Part of a small language model's weights: 9 layers, 411M tokens.
Each number is 128 + 24 x the weight over the matrix's rms, rounded and kept within 0 to 255. Layers, rows and columns count from 0. Numbers have three digits each.

# layer 4 attention query, 320x640, rms 0.0425, rows 0-54, columns 0-127
101117141114129131128149166126120116127109150110117109148103129112126104182139108100089186142180146114099101124125121123074129147160101139142149135124141144085149120123161139140120129087119170129136136109183084111102121137149108160130159162123137133128137148138128102186102150125133173156114154121146110114136130112138091116101069160187092130119128144106105120127089161150149140138111
133132139136123124169166128153144139119131104147128114126119146130150140078136136148088128140121134119121117124136122131102124098137161116126139123184090132142110142151087150131094147111117083108143117168114119170148147110142116159131139103119109093119154159157131130160143140134132114155136104168156117083105136165129140145162107132149138130107095109122146124131130105120127082094147
089151148133094150122099196086146128106124139084132130112136118156108130127137136135155180143152118143107115134141116111127162121165101130178120134127141126150103125154125122135158118107136144148135116101196145113103110153127094122115138140155129155127146139122116098120121147123152153118123174111166090142113124098108150131128117115125105139130156137126147129143098163153113138140101
092084158166131140121116119137121124086096121107119159165116146131126133132109109149141092113119106121130153126102155092133137141160103094126136166104156159102107084170132145137160112089112125173097146127165111110153076149109114131113150146134130132112135103112111104130143124114120151151144124158124132165126152093110073123118152104121149113140163127107134125155117132131134134132139
110133113147103160147115105149125119130140114107107135152077114103131146120145141139127163148094096120127137137127138132148130129158153085128127117157118128113146109126119147112129118106128100157138107138141103127163148113098129147091146119123142168136073133146148102118143151087116150112122154145062125144126107092133098124160132151136155147124086119113147166139137154133121122142123
097099130110110120180121175127110091137129126113121172147146122171117097110132133150132150132082117099139125109127087108104149119131111125159109095091147136121129133095111088148128097137131118094127130113204150127147132159142141143133111134119089114128168125133158153112123141115132122146087098103150117154124142161131153138081139100136146087115147129131122119134102141136150159122109
110140131148132139105156128204103114151128144119103124090113111135092115124126135122104157098155130158134168139140140142137127127088201081121107139136094149104095174171076115122095144096153109178157117131113074142148135113124119145103125101155160140097133124164127125117137104097107116140166132132178162170093146112156142148172156141123128121108130130125129153109110151128151089120127
138121136102122087148130122147120144138125143094118101122094118099127122088133113151066144114122148143137100116153159135111139114114147140125109190115117070117123130133136171119106126134167101087119118123113112116153131117100129174140117153118134107163126162174128137152120083164147153111135113140124120134096074095126122135139156136130110141099122101102124106148117073093128120122145
148152150100137131111124140165131134101095166088143131129182145119123111125136138120107103120125211122156145097144143121124129099112139125135160146102133119146104115114162133165152145121165124151092106164155154121115163141139108162101160154172109127148151133139161137101094198074137113127128177148123151104137107136143134150171131132095131148107137111121134179139106155116134168052132
118124155162113122148138140131140090107162114116108136091150131164121098158092140117127152128117094125125104117127118144113122127140117141109095098089155138132216120101126098157150107125134117109134121115136130113145144131117120176103136075126138155115149130144163176095062161119134152171144129121138086148151145128096176132051142095098137125132169130148095120133120110083136160124134
112117141103109123116106188146157100127169132084151137106133179091134109110137113108128097098129101121118142061145065094120113109112160164154122112113121164110095117112147122164128079102119136127123150143110135109117148152127116123159144096124152128122113146126092092143132164117112089112145162103126118139075159182112115130188138163097152152114138144133125152149134103164091094183158
131161130112139082125133131125137144155137111134122159085127122138132123167122123132140152139135129132151125113123154138174149111111128107107142144099153136107160070192155117118122099141105121119130136123197135133111133138125124153145109120112126134154096144144114155111140118136121151169151098115136118115088162114088124124115105137164137115143127157102126114143152191092165107085075
120096129118164125192128104113116080161126092094182139097122127135124151117162164136119121140099130154146132116119136128106109121095138130116157169164101123074140172117167135127073167140124133157110104121118109082171130117112102189115135148106118145147128132126166125076128138108150098114072123107146110117094172110122119139167143116134136158111136120117134138105130107125097141125144
100135135092147173100112125115151147129099193113099113103119099124157166115125115105098110095084192153166137097110142128169135110122153167111178140195118118098134137119088106141153071155147136137092106105106202133163115092056094190162050152122089113106070128150171144118124194152120101116132143173115163131078113154136128113178135142085172124099153139112147119126120071166141112153084
126168127119113142135153056137146095101086108138157104131135123184114102150145083084140126081093140145125114100123120068110148125127153111137155090093102153156122125133125180141118168140138122131130131131169129153200149137121110153127091179097104105137115113167131130145115164133118119112098135111110120118131174141155120120119116098137179099129117163129132103125106175140131101128133
142154151207143086079174156091145183099153140112150140168133151087157083125111149096119139126089120141141123130166165145108127139111134076123060128099155118131134111121108126131143145116137165109119108137105146118099136108092145072124124121125105125116146148134112203177158077146152160126127105147128097095127113124073104172103110194142108171186102165108129128159111117174092164120105
165142117102128122085133143109140112108129142126140100145058154121100145123130138140155131118131122144103144106137083119094160177151153166100116120126081103126133112104130137126064134106108120148120102099106130146142146128128123110161131111184136106089089152125132163129150155102140115121104155132141140125140128129075111126120148110164082130096112137156176103112177109130137139128120
137162151137150164106169112119102128115134114172144087134118122151100131118126116161103102117104091144107152143137118100123158167120138101114126126101117097127082122143122110098135106082132118104169124142135164151137128142143099130131161141118111123159107129085193099162128101088089071161122168071149123112168109120099145156123143133110152103085110145099144110079135142166122103131169
149155163100101149110123116195108096176097133139112114118120161141090142157110169051122154139147138117138175147127121076117127136112132123080086125138125098174109132121157175172163131137121103112153150163098162138173145122092137092123171102124153085115156091125109112128169136122145133113102132127136118150134156136151169176134146156071150097142113125120127132112159139105159171070147
127156101126115093091136157153117131129173088139151112120149145128151100136168135148146121127089152148112131131174105123127157091158113170141074108129100128136116095132086135130095148118138141095109172106136118145144178144141120108177099101165154127118080135100179134104131145120106091127085178125139114074113159116066151173081106110135139128085095153176126069139151160140117131119097
086135123113192120133067148107124091119111126141145138104151114110175157136142169101118190121096151096092092083151119128095132106123108113141150135138116123065156103128150133125126149153135123147138089118135124098131134132125106181153129133144158149087111121116153090113158059156176133137100139129122145110081157193150163128126142176136131163107137123103146106103105113117139122155129
137076168132124125117130140149114117163157195133150148153132135111149135092153087128114115126119139129063149155120125137109133105169149109133141117140154170092055159191140139104112109075175111140127160111140070122218133140125165134118092126122157144107119109135143106113108108142108140112155130130128178104121171111107095152109124155128125126162123107151149110165112155119103138154136
144151106116162164115131132098099116128144134137133134138155170141138137178142172126097126135116089085125141105140126158129206143144163152128134136121100143147125168140095128088107129163122131103094112136135117102115079140097117152124125112123161114161129173134179074096141122085134108158133123120125151112135133142086102125134088151137102119089121117143125093103109173168156126092117
084111118100146126125102164164112173140184126129114183113154091114121170144107139104135092160128176182112176125100152144155125076105138094126142133087123104120119106155183162073102143128120116139129104146135122142101108102119119128124140151152111129083092128146160084099168163112136143127129134089149159163117091127128144143118124163171117132144188170152169151190152089132147185149132
130112162147136162147220131135117133097122135126226183191153114087114073125126172136114115131125156142123108141131163077155161094075088113154185061183149138123134134123134098090147112137148175139114110147124129144101140132145131139147141123138166117120139169131117165149169161100088113167077105096151137146095112136118166113133070156224115113184123132125159162088092109128145108111149
144087124131126125130092123133141094126165114086119151216135169102111075079131136097130123159140089085085121132146138172093133133105141145118144132133145125132095109153129129141124137197114098064113139121092068096149175130124136155150149127117154128153143130104113089103121144146088127179185112113154149120143098140142140107126109133162164140113141121140122097166150130172119150138149
181115145107113121180088071126084176165069115113102137167082132119121122154171072085129139109163151061123096160133140118096139128097091114146126148083133109089119130093121125133083085136083147148103092111149117133082141139143115149167127166089113101083130139143108160142120166141126127082137097134111118124172135125122121107093145141150145153171145125107123129153139136095138143118114
136134093124123096142156122155161109147110171150085157144136152117116098103180099079091145115110169169142153116099140120113092134174162135114178130086104135167099110096135128133165171131123145126132136137092143144155128123176151120117145153141110084130190121187143075177129141089137122100127186129109130105167110090128113121120139181120113127156109139104093132107107147121070126081117
127134131086081118145125108133117099123176138189125153193110073137185076134153094128100111143102141134132123147141110142179169143146149111083077105124116149115086161153167105138094156151147128146115137118138181127125191112132121130201108117138123096138099173108114143096122136188113145166140151123103164153144131155121116123132136167147121126165164079133135072109146102119110126171096
123097117096126082146106102161081164130116157143162121078107144163106105113126133127164164158128149141134133082112119150094192144108113120121137121152068153132144128159079134117097155129139129110131178105093110171165129149154135127119145123134100087136134148157154162130159112112121118130141124136147107159154160155149136117134160095178105137139123164149138138093100153149124111112145
119108113139144163086129120189139160120187133111147115103115154071123133145128171115139158139134123118145137114108084154118134147095159135104161142134141179136154126138128143121075131166142148118129133150120171184141125128161108108155125131128095104154146107159133089158124077168113133164132155123097099189109139138133129121171109093107139170116078128114118134140097132128077148129105
114117124166102120141166090167127084143155143185121152129129147137110149123149121127120132166134081101123126123190137105089132124113093122096162113120113131135183152120086115163120093136117156139148110083116095155064127137112153168122159156097127112130162161149071114113171122113117170088131089097084153133139165147102121140096117117170088069142105116123108108090089110125139090139118
200152118131106123109096095173148155157118135103127140121119121126163089137086123138093167109118152087107126135099131126112134161131122111133147139140137102083142132103123140118142127125107115163188141113165117117116112144100126108153178137118117099101136135106134135101148143153153103142107104129114134133120118134138107151133148157108078109136086098134117116113130106130125131112173
132119140141123125140119118108132121132125151107149148114129156111178110129105159099148140143123141084128141113127134096087121141123099115125114123109095160174128178135125128136125106089091134105099136111145128136162152147144168157090126132125121150114165144138125149121125157116133144147148137131149113114144165127155113128151129082127163133093136108120108104185130104128104133098138
129134100154128117128118126152137132084098148127133137123132098128120137117131085126105131079154114133148126154132106111140127167149098128153181091136135142102137137175132153133152134133143133158124103162090131127144132137112135107126144132139182145112130119130122140129116117163151141121127142126130103119126115144140127111116100154133118121149157115168082121141100133120125158130122
110149129124148109118160147158106145109114129078133135124139077140128104132095102141149106071138128108129147140140117123090115120114128103173098135107128129165132126107153161191128161118128134127125118131136154090158152107115127141115141131084158119124145185110132126107074112159151132107085150085108193132113127131098120112131138123125134120160154115118095106119078164152114126127154
114130118177129143148160108125128136098113149081106103139102145148130117081139163134150128144161122169143136102138130122089133093120172096112107134174110081142105110121114157118153130094149132131140121129102120106126133124144135115138135115153130148136123121173142123146137143158134128135126136118110147103117125095130139131171133136105158116125111159095135108120131128106119120103133
092152145099132150128134167108153102120153128076156122124131113145150135145097147116133100119133096112138107120115089145113106134112134141090138073096133136102163104129153117118156137116092147106106103110116121133129130131141104174143084130152145124139106157108149115139121168118144119109096121129074135127127141110090108136112139139141154159138140144119105132087138166107095173134109
118125134142143134143120130146140114098123162135117180170128162148164082147157135121134130136165163119091131156144151158107113147141129113156156103171099158143127090064064124096142115099092111132097132099111136127136106139130112090137139153154142157107112111114141117187124103110103142089104126167091098087159139159127121118121094122139110152131110097111137119101133136139109149147132
099133114086147122128153126145149090128134107126077133143099170169127092105098121144175075122138122159146080146109109102089141129145128122161144186116122106164149111085100125121117150088121162114145139135101123123130148103123096120146139163140096100104107127091129139151065090141125119088112107136091118131113119108141119115137126123163137111152095128113142140123105149112136138116138
110139113133079138122136128170093139139121130138128096131139099085105123151129126117093167159147129113119133100118203114131131113126136111113140094164133161143101122150106122086129152136158114148156132171068130156112182130129177139126164142126137107138123107126143089136147130135124130098121117118097182100115074169133110137169174117139125134128141141118098150156167143119138128173147
112151105111133098103100142137148126118141108153111076106145127155120103114065149124142153088115137152133123118131119133120083169156136144134142132133142122125158134139156168127137130127104100137151143136123126148167165075090117177133114116131151111106166154128166133175091134139161121139123119167102157144119152116153080148190136176124121136099119090116139120081099110109163107120138
156147126117103167090078114084103136141136169125125161200129108133140103113134194169132128136108110105136133126141124161162145099138116119137134123130109154095144123144149090089168100107133183122102102127152164143116114116165064117148174151119096125120082079116113076088173147101084130112133137129140122117104128121123118088100123105083187131145135123120145116110135062136097150104141
074127125091152101073149129131170122140136135128118133122135130143107193124138164184121107103101123131133168177184137144161149099130088074105117141110139108123091118103158118156054130098099092112130118126210144126097127127142165101121081174103118098130116135151152098098162085142116164096152211109140148116124136111186143155111126135166174185158137087146127121033112127118125137082092
152101132121106170164089162137117124134153137129099121139128150105142107105111120100130089134138147123157117151110141125166120128127102095159165152147153098099142157169122134159107167133106130113107132082112128113140131173142126117162129123092150146115149151123117105079139106124109098139135182126182182133103085148118133085116049102166136155174157152180172172116152099139124144143120
174109093130122122105144145127151171136147136156113110116107127099129102105168080157119110122139181138143105114134132102181138140146171121139103156099095129116136116157163104126105115098105067202100115119149167135094086136179090122126124143129138125086128174112139112181168146132129164142114115109140169131137107154151172113124146147158130102160121103103190108100120104100114149133137
139114122119128115133155158170133122097079134156120093119126134111121117143114135184105168124072131144137162128131168093111138162098151163107159128146107137093164110128167129157116177152178109123126129121184138110124158104116107127158127113096130149129085187119107128111139121135134094071117140103108116088149109122128127160142097147085128125124092125132162079181095179096127082125144
132136144130151090102119132118110111171155105083116136116129131194097140113146156131103083110114165092140145101152169113146122108205137083131111098144150138093096116137093126139137173140130121146139102120091128082154116117099126139163137090144151191159119141114182108119150118117127154142117146131071128120108136100132107144157144127101103140159127127122136130144128129098140153119097
124152127120099135111140115176153105118120121133151132120111140160113146141114190146089105131141119132092121131153151188141095176110134101131142119155171126151123098115127122137149150125136130133143133151093117118167121113104096158160120160181172138177125183152163130129165114059108145129139147144114121174164146159128139114128142132031125092104135116180122098136112119090138126144108
117108101154127108166131161164115128059092129148169144147131143112148140142095148154106121171190147112147129139142110169166166137157147136091137136145103125146101077079127126114182144115152151167136138141144147128095145113110108141160141126083102133163086103103149154156141178083112108142117196119084150080143130161139127103130143119104116122135133137113123098097098111121090089187114
082158081129140147189092143162097099128137155097095132136144136102140138142119134143150129142121117151148104162121146186119111147113147118134119083174100089148132098091132062102157126123134122133136110120146135160132149131097131097126096137139129116190122150107127082113156131140115153097138097110134122130112142076122120177114153100151118112144152194117145138141106133092174125083149
172123136168142157130115128136098113120114136153119145160117095103142130140138147119111086114129138146097154142149106157074133139128117093180171057161136125106120118122117127141122106119181122129120106136099130120118088133137140099119140140160147146133152100150144151108126117094117198129160124150090134144129133141129085155157143147146070146170098142129079147127138133120124089146127
078133169145119128105122095163131108144172106132120115123145147140157119126112163131096121142146094137130142137122131101097107156113081102127141120084136172144143091083092118157113138111113097113146119118134140137133154075124114121110114107154145126130138128132119113128142169152067087130141077160119138079122173095131119130159124115106161125061108142164143176118152143099084110160125
111133117117151109123196160113157136141095158146112190107108131114131106103170144126152114113085101094181152133144146148162135120144109175127099069144073117114119115111096134124150128128131167137174115130162169065137135097098153158075118131145105147152129164099113085110141177127090083091086149129126141133122110123177153130109083128102174109156118131153144112158155098100127135155126
137140132140138133105131125165118153149117148102108105137125135123181116144173100091087133124130141103144148133133121167137161102090155125116148142178146111122105127113078117171123162130151077167100077117129120099101132134144137090096135099132138100120165121080080106131104105089122140095122119123163137129142091109192152118149100088108120099131117161097099129128102090174152104119115
# layer 4 attention key, 320x640, rms 0.0438, rows 0-53, columns 0-127
162107099113103115168149109133137137131137111095139090101107107117125146066113094135136136121114169161113138096140132157135102118127139128173133122149126105137085143159114130124129141128120128102136154139160149123125123101080106131167140171137121103128120128117136125146109137120127136110163166134125119123120096135163147125133096148128123119136143117117110132146105139139118107110158
116129107091099143121124173151122148126125134102147142149174122116111143145130129096130123120167135124121101132123096109139097140124112148177120151085128149097160124174122100112096136119154130155131127123107131164097134143158125107116130140118152164146144087121118129136160103151096131152112114121140157156115145132116133104127132155110121115129173148110119125135125117116149162130137
135117127151118113152151087164118109139133133099127118116135156135125127105130108092147138131116151142104142119143128154130104123108154131122131126189106135149147113117102138152174134114121164132142136132090126127122144119098100152098140139130083103121157135138124141155127127108162128105135110122095114115145137132131140139140134144100137130122100125109126132145123080131142130153133
120102118118149094178186101120146114153143120099118120133143136113121126149147131114101117151096089114109125120139101132123104161115140141104137137180108125122092153118109116105137112162144150102157149137087110123119143125139119114148116168130102134126094117142116128104107128111131135127119125164148102126124088095104144128144112128155138155102121114100128140117162135113129123087151
131111118111109099131108140126131118131140129152125150160147121094138163151151117105144136146141152114132111184123087094149146128112135128156113160084154130105132170155133130092123113109125162117113161124119116125121097163133099124162123096121131122081116096128169114174124122090094114195104167132130139152149151101088142119131112142158120091141127145134104178136127132143109092129098
159109140121120106105135136152145174111148135128098112079158126168125139125169159099158141153136161137140186121146143148142099100092149151142130125085130137172109085087081162109086113153158121117139128161092171162129172100144143114090152127137152112123103153144115088142102111145133131103121154085136119129149114124130103145132177134124123153133115127109113126116089122113145105134130
125167103145128127151115119119143129144090129121120125117140124133142145163144136119130116118133130083195170093124112101099130123110159125173095171097128096117121168125157167128114128130099120150154130138109156145130116114144138145105070091124143152109086150118102129110140155093106099121146164149125106134132120099111091130176113108129165136146128117112156089148169145148121131133162
129129108125120140180100187122111137114120136111125152165136160097110108124106136130109095175107112107158143148126153122126110157091161082134093124112070122123115157146147180137125185101124136157110145132148119131137147142142156118137162121154156155155133116164124135166134187126072129115113119164192139070123127140131116094121114145170084117122176127131126124128194118110074131123145
127099115139101104146116123109104099108102112098122138142107106088157130134140148147128154127142108117120126108081109136119125140107112141096112132108089116058132152144110157123108130126094117123110103120138106116118079130155131112136183096123064170141131118147098109157130146130096152166163112174142115111097147111131107123133126092104161091144167144146120144133161158121143149091131
114122138141065113134125167151071115113145104138113120118126135156152112161119124121107186127113151112159153100101199075127135144173139162097132134143094123154092136146144150136138103115095135094142160069128115150167104170138144138151139179127128109096181175073153113124111104107159123129142093139136122150112161150082161155108115046183145135133136096089119095130109155126165138080106
126147134169098121166120124120118133102140129133162115124123159125132109132125117117133141172116130116142057123104158144105102134064127107083122133125138082149100131123125155126129141145087121118097158116098098097129135119136114113150174132112126115116097150142108135163091136146162147131118109110106098097122124130132109164142158151065130122145145132184086131106113164123106103140112
100137154123125062069143142128126132093079140157112119159148102098130085181161120113086202149146087103148092116100112163127086112082149166131133198096123080124170111149142115090098109169109187129091090098142130172161105137156094142103149076145168133138071147112092120089081110093138134126147189172100150140104136093104117110176109142117121117113100158080138099157124127121130198124111
118128142077141169117108150107086090151168118110124126148121157154126136135189174142081129188165148088096111099142135150123099149148125159125125089139153098128121143117112143166129132087162101149109158197167145131077146105147159127118114094147132115155107096168130105086156136170112112112161098158139156079151114121116154100133148131097096092151138131127159157111126140114158165140141
151095114129096120115136094127115138106107138130147121180102076081139095156126130142152145145148094119111124122116105153124180081139135178147103167093090150131131103155137136097113125112134140142162125093107129129134120095153153124125167078139084150114139077110102164134141156118114114153128115128144087050123101106136132164168131123136154145137087143097131095180122115112121116134148
077118135099097131177179104156107101126084150132144120093131155132087099161121137156107127121120143131096128118139103147079140155123162138163091118112111120140106124119130089129149175158182125170102117115160154135077129098150108120108109146166136089087089096144142211141108118113136120101166115128154096103136122159126064117163167164073094144139069139158152152118115145098153104100161
155132140144142108149135096118186109150129142132101117151145136120086126075153091108142120153121096081131132143103155153103097154139072122116139165165116113140142092153114139099097194156114144195128129118148119110138144108126143134097142159110138085127086147144085044117143131128151144129075129113134096100133118148129144141095135105169124158153136144133130146076131128179116134160141
118093105169114161154147120183149077116130120141154151131146169151134119140082168160130135141130130118124139112130135106140156090110124146070082102098102126103131080121138158112125114139128127145160170158117086089114159108164121089121157106121131131089147154101138134098082171115125151098137165161138157109142141113113137146107120075088108127119145172128135093107109148126117096112133
133163126112139086077139124108089105123107147094166105124138133128123118138117079108122115139143138151108086127140128156174108123165111125098087155123095158136133140152129166149119138152154118155100111144131136156176130126173139107142106088174118137084153113117121148070088159082155153127162174147150081118126133127104146098128141137125129148162125156133145132114114145144131156125117
105131116117149096054113125167130145119145127125118128168190121107141147116134169173167113119143092135154093077160122113068118155147139174151133115136131103201117144177098128164114113145154131156152107115102076137154112124132098125078143129138141149164088165132156114116171124132098114132142143135124102126131088178145124112183155116114116125116072123119128146152108149139162113119133
136111146131142138126097123106102139101118162154124134116096131153148102176105119123107129175126089091089112159128125150127169131134185132099145128127122105116125122132067097107143157123146113088129102108115094142110146132129095167162141084142137117136110134114141078110126088101135124152178140094169069151156157127183130100165113106107184162128123167141180147126128124105126126092101
121138127127087137104158097108152161156081134144139143135160099084140103100110106170089142123174124138113102165116141137140103108134125169059134131133142126127121102138123119100137137133089146143116125129104124102142130079090119164155209081159150116118092134153091134135150078151112119121160109147129057132113134091133089096107165128097149111145099118151155117150112102096114144124143
156132073107172076087134132099148162122160160086151102124165109114141120102108172110149120153127137130161174124142139147153136116121113108150166162095132148147147119136124114164152123099081144122106082122092129155164098127114137142152159119123095186100098120136133167110129130118133100145149134155133124128133118078169146136171096116132096152123167115099129129125137127143090171181119
144136193116146141127165101145162120164124131107159144127190110190111169117159092074139173104140208147141158155090145104125128091129135126154134131099115114093114132086090132100131062117124094119156115127110130150173107119097167116059157126107086142148045114105132156169100148155158151125140175150117094053167121120096147142182136132115105110141078150128139125140122093094099162138135
132142124127164172107146124170112138121124121128150127145084125076125119130141120167126127153114188135108107062113133155098196121142127091149135120129159143097129117076093083108109166099116101134131094123125116133146148162121118179138095149136130135108111153189164128113144105160105114143114128110189111122127122097146153124125184180128078107090171125106161144134119186120173120131154
159092116122123153127110134112161132085142121151117158103123127118137136129138158096111143079140136147169138130055160119109091139142122108120114157159125113111105131120178145116133141094157146135134133124076130150174131097132071102110135148112075089098167163108162106160163149094149116129146137121108142121113134140141157119109115093108123087158117123159161139139146148110091146137125
094153123141156089103148100109139109130132171144060138115151147090121150144150108138086126145158087105147107155128156141137096098136152089125150116139159112121140102143149116161096169109163114183095142125124076081151137113138151097150112122155126104090114096114131146131152142133146101107135168156115160081145155150135092146117118130138133117152127126138112129110107143162163174117128
174160109105085122160085150147163121133096099127161138139132130180125089097128163146148098118109167148126143133144133117146135173083156173167064088103158136115179147151138138157121081133140121143097092131147114113161137160150179161095125150112108131115132163141108087143162137131101124144096104089175139149129080080101147141152133105198104139123157138151105125117107144137123134120117
138112136121129103147115144120120160119129106064109093166142150122125154100109112139152125174097152142165191121103162147180073096112136154128109084123161114111099191126098102128150150127107159141166126095142138108147135137138130131111124137137120144080106150149130095117104103158089165123107131112157168149078146161182076100076166135138081164143139101117075131140110073118124163099088
134145135142108183141106082121123172147104085142131099188114105149149153153144137130152092119146099139120202148124173152147156130150141160107171120181135098134121096124120113117153159155119158159149045138121110066171138165164109171104138158139164127110103120075101132174105103112147164128115054119099150120120103124121123098154128136154090120149148117138115126133164139082111121127125
135137117145138162129138164110143138121135154115090118105145107114132147166128152120136176116091142093122141173127111133121113093111097142136097145151101092108099149107152120174073118137119119106122153123111124159169162137114133122124124098128154169104168185141130147115149118124143133141158131105083074144106070173151130132104168100148140176081115171164106117121149107135119201157128
118079146149138153120160104116100137136150100063164099136136138151128069168104152152144074113141140143139124118140179095129159125123152092148101133163142084155116132098162174175146106114156136187119122159130088118158161078141145123146100120157101143106173108156083142090139136113119068130113130120116119157117125122142120124105133045145094155119146073153144164102129109106151171149106
184126131112133148154095097073146136158117113109115137125117140151122162122135050102106110133129138110122152129120138073122148086123072140135088145161147093125123048176117136113164109157063105097144137118125138119118129137112152140114079162154148098157091101132153113122118091130119111114082150141107143139128086111145137161094145086131150103141151105103121148105109108082111109129073
102105118112146077161134125118127128176150119120109070116160137096120126124157114094167141137099175086099097122126108124128166134111089143140137131142153104131137138154129127111157125124096161134110136125119170149119148131149127162128126163095108134126109165126119150113125093110152105136114140116129131116121111166155180134116106117113141109127154141136143134082152131164109140096137
139160106121119146129088083123170099105140117162147127114116125123120131097153139142149118146124102171102147120098140115153126097112134134137184143129128114123120136130129127148120118128112128187118107128100145106096121119151110115134117117137149164146092131143115111147134192121135142154124151113107124103125127124114138109150107133154147133147107169134147120127056148132115144134132
076157161121134129112138124137125104116122149128132140148119120090142127167110127124160121104120162128089123130115131105149109157120128153166090163113146103127129086115125153140087130138124098142154103124146120131160144147100108133111129125114156102111123108128099113139169144118125116119143103173117150146139118172138122170097155140090129149124109125115145129130126145113164117092104
114115149112142116133138136146122170157123096140115136115127149141104153107144127115117135135147135143105118116118125117152136080126141125113144149124158126083170115142131111057141119129141075124142155116153111096134106124139120089109067136145136115114130133121114152097122131104138146147107126158113110153123161131130160164099146104125086134073108117116116142143143139138130123132159
138130168121148124144110119117129129129133150134139150131146115087110154127144118116129118159133101166099157098117109098161101115142139132111116118136119144143119115123131141142073127148116119097132168129094121135129120121122115134135137112125109152121132158141166132110134091134099106177127140086132133117174137125119109119098135139135104119155116152150153140121121184144134117152146
108132128121156190119084145141107133109144126144150149149104129158110140120134127134092149128129147117125138121136109129126106114132122133159133125120122114114120116133158159147124117153132092160142145118182142113133127114124132116140084112122164087107111151110155101113106130145104120125154160142131116141104122170140147118144137101135119136091118141150110117148099165086134192097113
129131186167092131157123117135159100186122135122160153144132162141137129094088122167102185164102158152106083137154174130085135180133113116103130104105084159146158181113141040128167148117123133098134139143119142132069094136180104139184094112130101144137117095143103178108168144089142107130111106103157117112095099121127169164145154125130113118081159118149137125156115145135114108175131
105166131130110115136134126159118087136159094098142097094124162153075103101168150121102128117104145129144151134146125116116121143125126139109151148190144110166173110153109123116089137173137137141161112140094158104083130142130144159132125122159132078150199124117127160130132117152161090110150138111174109107123117125147108135141124092158140164107139112110147174137162123107133131103144
147142150112112185125083066162119107115115110126143105126149104134108128140100150148155122119103104150195132095171138128092141168124144136174170084127130106134090134087093166155084097070091085111141145149149129159153161150089140160093142184186111134149153108119149150134090161095131102081168133115101103138120080184080160189119123113161143149114087086129102111166131147104157094138139
125143117139146090112148137138094101116133131201143131129116144099170136095100069108142140192140136145114112131116106162125108120143102082111142135148134137170152133128105140107087182121093144099138185143145152119157121174133122147162117125115123155100151140113108132160132126114145160127107107162155138100119141114140127123143129167118142123136137132119135138160129119141141168131140
104142153169139107098170136157123084135159139137130112123105147144138124119136128133094141158136177122113094136140115200113142140100130166175109092117145123117128116145145128119142136184156124118112177124137166093085104124124099097145119123111108134159127167139127115107128094137128140046095116150150114120120098139149104114119125146115177110158192122136130108110079095117187122161139
175124163133141166157098134093154124147132171099074154189101151091114114124119127138116180119120115100098154109120156144102131147140156092133198114133165113076146124126084151149120120094117097115059127095122133101082110117126137121120147106122128138125095092123096091185169123097103181182150188132077129145111119143115103145171129151115099146165108136136126128142120112101091149152143
117129121110113154119100134166149149121101159141153161109153116094115156175180122142151126157107134120177142134127081128175123095110112119158140123074177109146102160107198132073156078083089168152110144130099120152102133103146139085106087182157133128137130138119121136108084113090124154114171178108102124153131141143167132142119084149097141136107133097084141137113143107166140129104134
104121098144134130162060152137202126106132138164105097152149111150110142195110158044098141109132158127162105102083124083145160155118121115137119083135150130136118150143114112132131129128085144162125157107109192143140129148136148171141099114133155173140111128108181160135123062104151177106101124168154109164120165122073121125096126158130103138106168117124123121083128134143133148102135
151125109094128139127133162094105139184120107116100166155113149087098131096081092131149128157143162114165128157126149170145109116138151109115104197100137097078126153124120128162122128171170124130085129120121155096137162107087147120097203061105132117129159109160092119110134097114125112123141090138125153124111125117128090084159127148090092092143146162144135144114120137180136092150106
134128105132157124082156148126146119150157143150135161154171161106150149127144107151123138122170126154116152087127093119138129088140115143179095079123151104146115164125104130117145110124145131104122116131156154172122123156151160048135133095105119114144121110093154102112128128149119140132129134156105098135144156135100116122158154157080179135110169129143163094098116143186057129065144
153104108120137119137139102132130136156120168140180129142133124130107097115116161104133139189133178129087141152144167124152099145156191103131115111152167151144109159106145053119100098138156119112142147124153170101080141126132141107170110115107112094143143108136134159130127105137101102110125137080107114106173117152195112116126095143102126094175118122141139208178139136140093108150144
122106148148120167106080141073100158093112123159127139137096179142142127153093104124130169112174129136131148155133096121168121144133103136151117131138140141153171135130147153166146056193073116119088119145136107132118098128142095087150121121112137109104138185121114150178092121096117106126100118129105147131072119096116140097120116145126125115156156113122070100111069085107113153157132
103129142101118145118096121103106097121119139132139161089103120130148120149088121126086157135084134115144176081110150052130119099115146122179164163153177177167148112165169101117118108115114149143142159102128142112186150143118104136133128099138130112132144122149089102098107100134161141116140134120103131100146120098132151098136145098119113124075131112185122081135105127119189139122142
182104090113143137127131133138171180113108168121112118134160095146149123147116089101108151084207077158164145142110156120081133109126101114118129153160085119115152168147164129114138107155131065116125098110155118116125139122136085134142140150150127089148124172092166127123098098123070131173113162119151100162159111170103149121135166079184136114097154185146121106130122126135134094098152
126143148144179136153102125134127108136118090107088111116128115170091113104090109096092173147129126136169111118110165124040064147109137137108111114126107113142112108127114131147131078159115107123145169131119112107165135109187112102142154114095138138124089143131168105147126139158179118163125120114135140127120114130149125119100165110110156093113123091132131110167086116105109080154174
119078181133094171143115138132094136107137136113148106094119148139098140163099160133125109132160049118107147119133113157112122114106147134117112122108144117133152126134132136147166127132147114066149117112125148195112119087115124145105109123121114121108143093135095134181133126128098071177168089109137153095140141132093155109157135139147139106162116101152137199137067161117191128145167